{
  "n_layer": 8,
  "d_model": 192,
  "n_head": 4,
  "n_kv_head": 4,
  "head_dim": 32,
  "d_mlp": 768,
  "vocab_size": 4096,
  "activation": "tanh_gelu",
  "norm": "layernorm",
  "norm_place": "post",
  "norm_eps": 1e-05,
  "positions": "learned",
  "qk_norm": false,
  "attn_scale": 0.177,
  "bias": "all",
  "tie_embeddings": true,
  "parallel_block": false,
  "extras": ["capped logits"],
  "init": "trunc",
  "init_std_qkv": 0.0361,
  "init_std_o": 0.00905,
  "init_std_up": 0.0361,
  "init_std_down": 0.00905,
  "optimizer": "soap_variant",
  "lr": 0.00119,
  "lr_mult_o": 0.902,
  "lr_mult_up": 1.45,
  "beta1": 0.95,
  "beta2": 0.99,
  "lr_head": 0.00849,
  "grad_clip": 2.0,
  "warmup_steps": 200,
  "schedule": "wsd",
  "decay_fraction": 0.765,
  "decay_shape": "linear",
  "final_lr_fraction": 0.05,
  "batch_tokens": [16384, 32768],
  "seq_len": 512,
  "doc_mask": true,
  "train_tokens": 149000000,
  "steps": 6067,
  "dataset": "wikipedia_en"
}
Each number is 500 + 40 x the weight over its row's rms, rounded and kept within 0 to 999. Layers, rows and columns count from 0. Numbers have three digits each. The size before them is the row's rms in percent of the matrix's.

# layer 2 MLP down, 192x768, rms 0.043, rows 125-139, columns 192-383
108:560533546506468541466537521505496493545521510424548553557546516524509470511514484547519563456493516489487509505496489541505485496522593509488524413493568508491552479542465430506514483554480431473521477522433560505472419546454478497528523517585532482581538499469488476527553537503488497456531452489510501566542538541573445511513487483554541469525530461439451501504498451488472481432568497468502516401515553530514562373471513518448509437510485518459440447475515460539525471432446562533469493505579503466502495446431479485575481461496470478434498534574545495562519523441515461457
098:557566538571536525499518588510510563515554495494442544496502490503467425561525497478582545598485562472486480445557544540484539538481420540499532406574512530478494513499483552582506483463501500496530465458453464416542455516460518556528479476488463494465468537553482468518531532502456490482493552530518468533558529508460417488488509529549456557457513564408593507552524501503580542454473521483449536516427515446471515494511480540501497483498533469486582512475486504548438511515474506441488509461482433541534522437484565547523448552514471554496487545519446511526494520464450555482
104:536573549465444517443563487497483509521498553477491502570473564455466491531481576503507518551490475537522494469540492440493574523548500464571495520556483481516591474549558529522507489520492431475445521505564440446520551561491536489477511437554481422574484435447525508508545511544488489437492545471499425528454509539569489551476474554523579531535615536532545465484505515557473563532466460420552493471468554541555501449446493511477519537501461485496484459480497491534482538475515553418528410437448552475478423506438445482468492578553460478495495551486515556512525522564522502522
101:495557449523429528529497469502551503492480504495443426531454538494507519452502492519480521505435500539544555482536503507510529448493614471524521531530489487528508523596457540545499440487502484472533528513519532529544443526531498557490513495460438499482537483500430559482598570504506439499514450539510499586503461563504448515525500570509436455535514519514470485475550564490449509490548513478491501479472552499510487486539539516469536548536493476471453501561499468501549448652495502498482560549498495464465496548479474464571452483556497484469540529494452587505564527496505499407
102:506460529464469493524489506485440451471499468562500493483465536553518507566536490537439521411426494475569505543538518586480571597559562511489478514544549485495508510444429383538506474472554475475523527438488475487501548502525458457420446513449527448535463486518477458489534518524518502514518486523423565489549452445422479492491463540487441481494475491484420422485453409490498473442543473451435476474446483482489500503405448475504486520502474544480575402481524476553552538515529413463519500514533494515507539453526508559459497415526451524483499536491472524527493502458576509568
098:544486525523431496476497507509500523487564575529547521466430495502464553498506540503515526475525438488496406492555436484558475515523402555534489502538535574556502541516453501469453463495545527456512514538593527523511497504457530483493518565564502596462489504525526511499505537421504521518500462432481533507545505452514525564522556495499483466484568498472496494535457469464464522518537576573469478505543499612457482484564514538517482481470481469475548505417490495517496500492438470498554473439525526472499494451460545538450585534479484490515536563532511501492507455531475483487
097:453562550536517541483485511494522519532463506461450513530552436491535563498501502517491554522488537538444567483519506443470464559439502372576508563507511565525424538505521519515487469449545525485456429561531479487490531480410409564537476483550517500507492530457501542559521455514482528439463483534556488512528470562512501447474461589421426447534517529524458600541475466457504509499494512476522535385468484445484535381475489502496477526525559471616570469457517472473540429443462536530534471463477465512530597470509567496468498520529417477501467499523493536369471535483601534462
100:497588490499545539487524575557472562459473571420521529507423488503433441521536482499482460471413468492538511507562472520509523479499546430489569505479451496489514508493538475445492549446454526482589507554489517452457512539470526522516517566422465567542439452444541533511469480519554514451525438518517461454492460579525503473519557424481494479505498439532494463534514485461459503562540593470565484444428582519504505439545455481506478467467513498536471532450505470565484513469445532478490466527501438508543539478522507450500469480500469417490501508504527471483534552458499534557
099:478529509495548431508381489542494559453513561466488524407535457501505461458453497495513492485461518560474499422480498520549504454525527455533526511465528563483545546493483463566464468444511565420555493491507484504530564417475405557508443442610503464471476425478522369505452515451444550498462509488569555505516516548490505493562514494483438481485466550459485457479462508454506543467509527512498580500437523526456500654536501521526519519446523549535484556448499524492518502547501466481517598544519483568503507564499508414502512443518541522520511441502535540516586528524551575462
100:557567490518508466570538555463457499486479516552463489486563480470559514458491554524565506513487489556562573507384464502465411455573486525510521493430449453425547493482521552561544477478465494440521454461552477555548523436510479477481509459453517555497607501541580539544469487545504512481514536493525423508535539538471436428462503437473531425501403443503491453541472472530491520464475532449489461461576512516502516522534497607464462530575494492497510557507426474434425544465518486512501477493425476440538485523504492483510580499510536523469419531518447499467566543529511509514
100:462506535494442488452556494477464506486525534511517502505551540452471457488445395452440447516468512506590537475519480461532479445554522580401487389534489586499457483591509552533529524500482481505500545496530520526502508574540444544479462474567491487496398558455485440463457442474574554484575467581572431436525487532453466592494491468545572536535517436524479520539500549578570474424544526445485458451568475431478492438502526479446516516485431501505424468552460451435500481493451437507498481474468484492510483531548480504497526498511527515506524532452465565460477440496445520534
101:475510463486515415526493509481525500499525482469496536446483489504530518496534452518500472562567475493496496497466499578519509576451509530455498445469536549471459476494452452526512435506457488507446458612466498421482563512493463480443453529534504498483450502502515546502500481492518544609483547506464533494533461537535455522419463517504482565451552499539531541502496486479490515497444462485454480470389515523463508402419485489427482433577567497580527565544480461574517456515510441567522570545541549505499548463440508458432427573455540487530510503444481505614507492514497489504
096:482512566426498485477586456529475523526453501561473485523535509469542427516534501565497511500434486512511493465413541508471538518434387500573489551480511509506516441484528455509422505494479497434510546498507492526450553470470408465511542472447526591433529481510460506546489419488510473516465447485573476531532539485461515482452523517493583436467556466502510543411489547568492435534549455450438478527562478512475436530498553577511501439459571475548507563514509441463501516573532541580447478395477507519505513517515465464521545523460570534510477417470488524525494423526519460465
100:531538507486422468523480565543531574532478469554566436533541484513460500535516484451472514568523553523499564530456486517459515531496538459473503469514499542496521472532439586490508552512506536497485496477525525560478502489515440509476533484523499410518545550533508512539505500561471515553504447522486551544466493495555551533484459540477548544445528464494495511485509453470468501603521497513486446489529484458501520445501532483555501563532529566504483501494505525553474490466480510488483465529482520484489540488512499496521512533573561406464465410557490482502565481472468519494
102:480461500504512528545484438477553474426470498480522520482510530493494491493535520531528541509488473543448473562492474500547481501501437440503493519449557439514456519464533581486432499486521570487501492457436448472448449443499545563443467549525451490528395573542505476536493543511496496503514494484502495496495453447422484521452521440473504484547545464508478505491470543551507530592481503541527531591501556536490459393480471541509460494478444527543455537455476449508434461527506524453489536567468528490476472511583435456419419491507474599542504490550614480474552443509444543494